From a checkpoint of a small transformer trained on Wikipedia: 16 layers.
Each number is 128 + 24 x the weight over its row's rms, rounded and kept within 0 to 255. Layers, rows and columns count from 0. The size above them is the row's rms in percent of the matrix's.

# layer 11 MLP down (transposed), 768x256, rms 0.211, rows 48-60, columns 0-127
size [ 95 104  92  93  98 104 102 100 102 107  97  99  90]
[[138 170 148 120 127 107 168 126 132 128 148 152 145 146 168 112 138 106 184 124  89  78 140  83 125 121 138 117 101 112 159 144 143 136 130 138  78 116 122 108 136 104 120 135 118 125 136 115 137 159 152 161 145 183 126 146 176 162 147 109 138 134 141 108 148 122 135 102 136 143 100 146 114  92 108 112 108 140 165 122 124 153 107 146 124 130 136  90 152 133 115 115 100  96 132 125 137  92 166 166 128 109 114 133 106 138  99 102 121 111 200 135 162  99 105 127  89 157 116 136 158 173 159  86 113 125 160 132]
 [123 136 104 162 147 126 133  87 130 106 142 138 129 146 133 113 108 132 108 111 145 156 116 124 149  68 135 148 179 112 152 122 131  97  88 164 154 117  98 144 141  92 141 133 173  98 109 136 180  85 134 148 154 112 147 160 121 127  92 109 124 128 115 110 138 122 143 126 131 141  82 128 123 163 113 116 138 110 146 128 187 134 119 137 150  92  70 169 132 119 124  85 118 130 119 100 102 148  69 119 110 171 161  93 125 186  91 133 133 116 147 147 156 122 154 137 179 101 141 146 140 170 129 145 133 176 154 176]
 [175 105 134 109 150 120 144 152 118 178 162 103 123  87 128  74 114 131 138 111 102 124 116 129 133 105 119 116 124 129 118  85 146  89 145 114  78  98 136 135  99 165 149 134 115 117 120 128 102 154  68  80 114  97 123 156 144 167 101 112 154 125 118 128 108 164 105 118 135 147 114 144 146 140 154 149 165 116 118 148 104 128 150 172 110 109 119 104 162 103 183 139 111 138 117 100 137  90 114 127 105 147 115  86 116 126 113 141  80 159 137 111 140 126 115  89 131 131 102 126  88 117 131 125 115 116 153 129]
 [101 140 121 137  83 119 116 119  71 101  95 174 137 120 140 146 151 142 116 131 114 138 141 106 106 147 144  99 111 152 107 167 113 111 139 105 164 134  97 134 145 156  98 122 138 125 134 157  86 167  96  95  90 100 147 151 161 128 123 161  76 155 122 125 100 169 116 144 141 122 146 127  98 157 181 141 117 136  89  99  97 133 121 160 134 124 155 105 124 167 135 135 166 132 129 146 176  98 106 159 102 117 117 149 134 182 108 128 124 158 119 100 120 134 138 152 126 143 120 112 174 147  96 137 117 155 135 120]
 [140 135 119  98 129 125 126 126 144 167 118 143 136 107 142 112 104 110 129 136 135 166 167 115 111 160 110 128 129  97 132 189 126 115  91 146  97 118 100 152 131 118 135 101 128 138 116  97 162  96 151 173 108 133 108  88 136 150 143 144 106 128 137  95 124 123 107 139  97 137  75 103 121 108 127  78 142 118  62 118 133 107 155  93 105 143 138 110 100 131 130 153 172 122 130 136 190 144  94 109 119 124 197 102 165 138 118 148 121 101 112 135 130 128 100 144 139  97 166 136 137 119  99 119 123 149 162 121]
 [157 149 150 122 134 132 119  86 136 129 147 158 152 112 123 132 134 162 134  83 128 165 156  98 144 172 170 131 145 127 109 212 146  76 151 121 124 106 134 167 104 123 112 125 152 153  98 109 127 136 157 115 164 143 107 164 100 129 131 127 142 128 103  85 131 132 140 118 122 178  95 102 159  97 127 131  80 114 139  84 151 111  68 105  82 131  80  89 116 149 161 112  97 174 139 108 149 108 147 153 115 121 155 153 112 106 150  76 166 136 137 138 129 150 169 102 134 135 165 124  98 111 110 122 109 131 132 107]
 [105 117 146 152 154 111 126 140 132  86 180 116 120 108 134 109 145 120 175 152  69  85 134  98 141 132 138 135 139 113 133 128 119 103 140 150 134  89 134 135  81 106 125  84 134 159 136  81 170 136 123 133 148  97  99 133 108 117 116 107 120 170 155 119 128 121 131 120 159 112 156 143 120  86 144 145  99 136 156 130 158 101 157 144 155  89 132 174 115 122 127 150 145  96  92 141 161  80 118 113 151  96  97 191 165 115  81 139 146 120 134  97 177 114 124 117 131 136 124 134  89 132 126 140 135 175  93 113]
 [106 142 162 142 109 119 167 120 166 130 147 151 139 117 101  80 160  91 137 122 171 176 116 137 110 146 112  93 108 109 114 144 139 117 106 130 176  86 144 102  54 117 126 111 143 121 189 147 108 136 117 124 143 143 141 138 126 129 143 137 107 114 138  96 104 108  96 137  80 120 151 144 122 106 143  75 172 138 139 128 136 140 158 135  70 107 106 130 162 117 104 113 167 154 143 130 142 127 127 121 146 158 105 127 118 120 119 123 142 131 107 122 163 183 106  73 134 125 143 122  88 105 102 125 131 142 133  91]
 [163 118 138 107 112 169 168  99 151 109 129 109 102 117 144 104  98 126 161 112 125 111 199 129 124 131 105 168 110 113 141 121 139 127 114 123 142 175  91 147 180 131 173 137 131  86 118 144 131 113 182 128 160 159 136 103 159 104 152  75 148 106 125 119 138 135 115 129 135 100  68 125 107 148 141 113 124 118 116 127 110 133 103 140  96  76 127 115 108 154 142 141 136 159 150 182 133 120 133 135 114 125 135 132 134  90 105 125 130 103  88 166 148 149  96 159  87 136 149 111 111 113 111 165 117 123 115 148]
 [117 121 141 136 122 144 153 136 149 159 123 123 115 127 113 126 103 138 108 154 131 119 102 123 126 133 125 128  92 150 118 111 153 151 111 128 128 125 132 149 101 111 141 123 134 155 138 134 107 166  92 160 140 147 151  99 127 143 180 131 150 107 144  76 137  90  99 135  95  62  82 114 122 135 165 113 144 130 122 129  92 139  87 117 132 106 108 114 145 157 123  80 102 132 155 117 121 130 122 128  96 123 131 156 106 119  70 143  94 148 165 152 146 164 147 125 133  90 133 154 146 129 101 125 124 113 124  74]
 [142 149 151 168 149 141 133  78  89 149 130 136 153  80 165 127 145 130 121 101 132 147 149 149 119 109 114 118 169 126 191 139  86  93 135 134  94 139 123 179 148  70 107 133 152 162 149 136  90 137 172 130  98 123 133 100 126 115  93 147 130 161 118 120 134 124 127 135 138 110 205 148  88  84 151  99 104 143 116 139 177 162 152 135 145  90  78 161 167 140 144 161 116 150 129 138 118 128 149 160 164 137 132  77 109 143 146 116 108 157 145 119 127 144 159 123  98 126 159 107 123 143 144 123 110 143  94 125]
 [ 92 210 184 101  81 149 142 148 117 165 165 126 175 145  93 114 150 117 119 127 103 128 116  89 144 121 139 119 112 101 129 127 139 143 100 135 102 118 150 132 138 142 109 154 100 129 124 105 140 119 121 104 119 169 150 140  90 112 100 119 158 122  57 146  87 106 122 141 135 163 127 118 124 162 109 145 127 123 144 114 132 122 117 176 109  78 136 151 124 173 152  69 137 127 120 113 143 137  93 146 147 102 166 130 134  84  96 150 134 126 152 142 152 165 118 121 129 127 116 166  90 151 156 131  67 151 166 172]
 [125 113 130 108 141 184 131 140 115 165  86 121 116 118 138 121 107 127  91 157 146 110 120 182 120 124 110 174 104 136 122 128 147 115 164 121 154 132  76 102 107 106 142  95  86 152  96 103 125 128 100 123  96 125 107  87 144 114 125 127 156 125 113  89 134  82 146  91 107 103  90 135 126 140 124  91 105 113 136 120 163 133 138 118 136  87 141 118  93 104 101 133 109  91 143 123 135 140  76 138 104 165 139 129 117 113 134 146 113 139 123  99 123 135  98 158 139 162 109 181 148 149 138 119 123 132 150  98]]
# layer 11 MLP up, 768x256, rms 0.192, rows 49-60, columns 0-127
size [103  96  96  97 102  98 105  95 100 100  99  93]
[[130 147 126 122 131 102  85 179 146 180 104 112 116 170 128 139 171 155 131 142 105 110 132 131 149 141 139 122 136 166 121 121 156 109 179 154 137 173 128 139 142 128 152 102 141 137 142  82 159 118  91 159 140 136  82 146 121 184 152 108  77  99 118 103 143 162 146 112 103 115 175 103 118 134 105 128 106 130 136 100 109 131 130 164 112 173 128 109 148 146 162 136 139 137 152 110 109 129 129  83 189 138 163 153 145 117 177 122 137 122 125 109 159 117 135 154 141 134 106 121 122 107  81 140 139 131 136  66]
 [ 91 139 127 172 115 104 134 118 113 141 122 120 155  81 182 118 100  87 143 136 162  71 152 151 173 137 112 126 107  54  88 157 143 128 150 144 159 117 136 117  93 153 144 124 112 170 123 131 109 118 130 166 128 139 140 158 162  82 115 131 121 183 163 173 115 106  59 157 139 127 131 109 127 143 107 132 121  76 118 127 110 113  90 149 109 137 159 155 162 107 120 161  97  90 136 139 131 131 156 131 158 146 130 111 122 119 106 109 106 127 133 134 120 114 123 126 132 113  89 139 118 110 141 129 128 135 130  89]
 [151 138  96 115 149  72 124 106 177 161 176  84 110 119 125 133 117 154 153 139 161 125  88 125 127  87 138 137 114 144 104 105 149 128 150 166 141 118 160 119  94 172 108 148 140  87 137 128 162 126 165 144 116 143 152 155 148 144  80 120 168 144 134 133 146 161 145 154 139 173 116 142 126 124  94 137 129 120 144 109 141 177 169 177 114 115 166 140 143 106 148 112 112 106 112 175 155 154 156  88 122 168 150 116 138 129 132 115 152 103 147 125 157 124 128 141 101 150  99 115 136 121  87 107 161 133  96 133]
 [126 134 160 154 122 116 148 110 152 108 113 147 149 118 130 122 144 109 116 134 134 104 126 161 138 110 114 134 109 139 152 130 140 100 151  99 141 131 168  97 124 105  65 118 130 152 136 129 156 116  83 129  93 113 120 136 182 130 142 107 165 122 137 163 136 118 114 119 180  75 154 156 139 117 117 156 173 136 140 138  92 157 153 159 175 141 147 129 183 127 140 107  95 131 155 132 112 136 118  90 114  90 114 139 129 160 138 135 151 122 100  83 140  86 143 159 113 152  62 107 142 149 145 167 133 124 158 145]
 [133 131 117 112 120 108 117 145 133 133 155 131 134  91 152 144 129 116 160 113 138 156  89 126 118 151 113 150 147 166 156 183 154  98 156 153 133 123 102 132 145 106  99 146 110 146 115  94  80 173 165 140 126 145 113 127 152 133 138 103 146 169 126 110  81 116 140 120 150 123 144  68 133 132 139 144 143 146 124 101 126 167 135 119 133  84 126  99 106  98  71 133 131 153 152 168 130 141 102  92 126 139 110  98  77 155 113 146 125 136 120 141 150 151 147 151 149 152 168 135 150 157  82  93 106  67 152  74]
 [111 196 129 183  91  68 171 130 111 147 142 106 134 142 116 149 140 120 131 170 139  97 134  97 107 154 154 147  93 102 103 117 104 136 132  79 118 126 122  98 130 101  88 116 147 135  80 174 130 113 122 113 152  94 138 170 126  87 130 118 143  95 145 113 126 132 157 109 158 103 128 110 103 122 117 145 156 109  99 157 145 122 138 150 149 144  98 121 118 155 143  79 141 149 141 139 137 136 106  65 152 179  75 138 140 168 152 102 145 158 125 143 137 125  91  94 135  83 139 110 118 135 138  76 167 125 128 130]
 [121 111  96 105 174 113 161 130 175 146 103 120 105  98 117 129  97 152 142 122 145  87 128 155  92 115 118 135  97 141  89 105  90 126 166 153 123 177 104 122 151 129 155 119 127  86  90 108  89 106 116 149 167 130 124 118 116 153 167 166 138 134 153 141  87 114 168 116  96 170 130 122 126 101 102 117 144 157 146 162 134 137 111 118 155 120 172 144 110 142 187 130 129 152 124 137 132 134 130 157 160 133 129 134 135 161 148 134 148 105  99  83 129 116 131  68 108  93  91 143 130 139 141 101 121 127 131 141]
 [131 105  88 154  84 111 155 118  69 179 120 104 121 127 148 116 163 147 159 140 128 118 147 124 143 114 129 129 135 112 123 111 121 148 126 117 143 147 115 143 128 133 127 100 102 105  96 146 102 160  83 136 117 107 143  97 120  88 164 180 154 121 172 149 142 138 141 150 176 135 165 106 148 120 114  98 119 153 156 151 122 121 150 109 141 142 127 129 106 146 152 128 140 118  89 155 137 124 107 147 129  91 141 123 147 184 113  96 102 111 103  76 122 127 127 140  89  99 147 122 135 157 121 107 137 154 135 106]
 [144 126 101 137 140 148 103 167 143 121 140 157 124  95 153 137 113 120 109 106 119 115  92 147 137 121 133 167 152 106 129 129 127 104 136 113 134 175 113 149 132 133 168 130 113  97 162 137 102 140 111 142 105 115 124 137 142 114 146 152 124 150 121 130 138 138 131 106 108 147 149 174 163 155 139 170 117 127  90 176  86 122 130 151  96 171 103 114 171 124 117 126  99 135 119 165 141 126 123 134 122 106 184 122 177 135 178 149 138 122  73  97  85 109 146 102 101 107  89 103 116 135 120 163 131 160 153 101]
 [ 98 113 111 149  86 155 101 156 135 129 151 125 149  73 155 130 140 133 147 129 156 139 153 133 140 167  93 156 173 140 123 104 116 130 100 163 110 145 141  98 143 152 138 130  85 126 129  76 102 121 155 140 125  96 120 120 127 156 118 185 121 138 111 141 155  95 111 102 121 102 170 140 121 112 133 145 157 117  99 111 119 178 167 114 123 106 122 147 129 150 137 128 131 104 144 109 115 108 139 139 123 114  91 101 128 132 157 112 147 115 120  93  81  89 158 176 119 120 136 119 109 163 140 110 119 133 120 153]
 [167  89 133 109 113 164 108 136 115 177 132 128 137 115 150  96 151 142 136 110 155 122 128  93 124  76 105 172 107 113  92 150 131 130 110 148 127 130 142 103 155  94 143 121 143 177 133 132 139 130 114 130 105 162 145 151 128 129 130 143 101  69 125 175 114 140 157 114 131 143 166 109 144 100 125 113 124 131 126 156 122 124 193 142  98 122 119 120 105 123 183 161 116 127  78 112 132 177 131 123 111 136 108 104 115 145  99 128 158 146 162 101 122 154 128 156 165  94  86 106 114  99 148 118 153 118 123 156]
 [116 142  90 101 121 153 141 157 104 131 138 168 138 151 123 114 132 155 171 133 155 104 209  83 121 140 104 107 149  82 117  90  98 129 129 155 129 155 164 156 134 166 126 153 153 145 119 169 183 147 164 137 130 109 116 132 174 155 148  95 144 137 144 121  77 121 144 162 104 126 129 138 144 100 103 136 154 102 131 130 127 148 107 149 128 157 120 160 146  93  95 105 152 139  75 152 123  98 114 112  99 138 142 112 110 132 127 124 140 132 143 151 110 149 118 145 141 151 115 158 102 164 111 110 162 136  88 171]]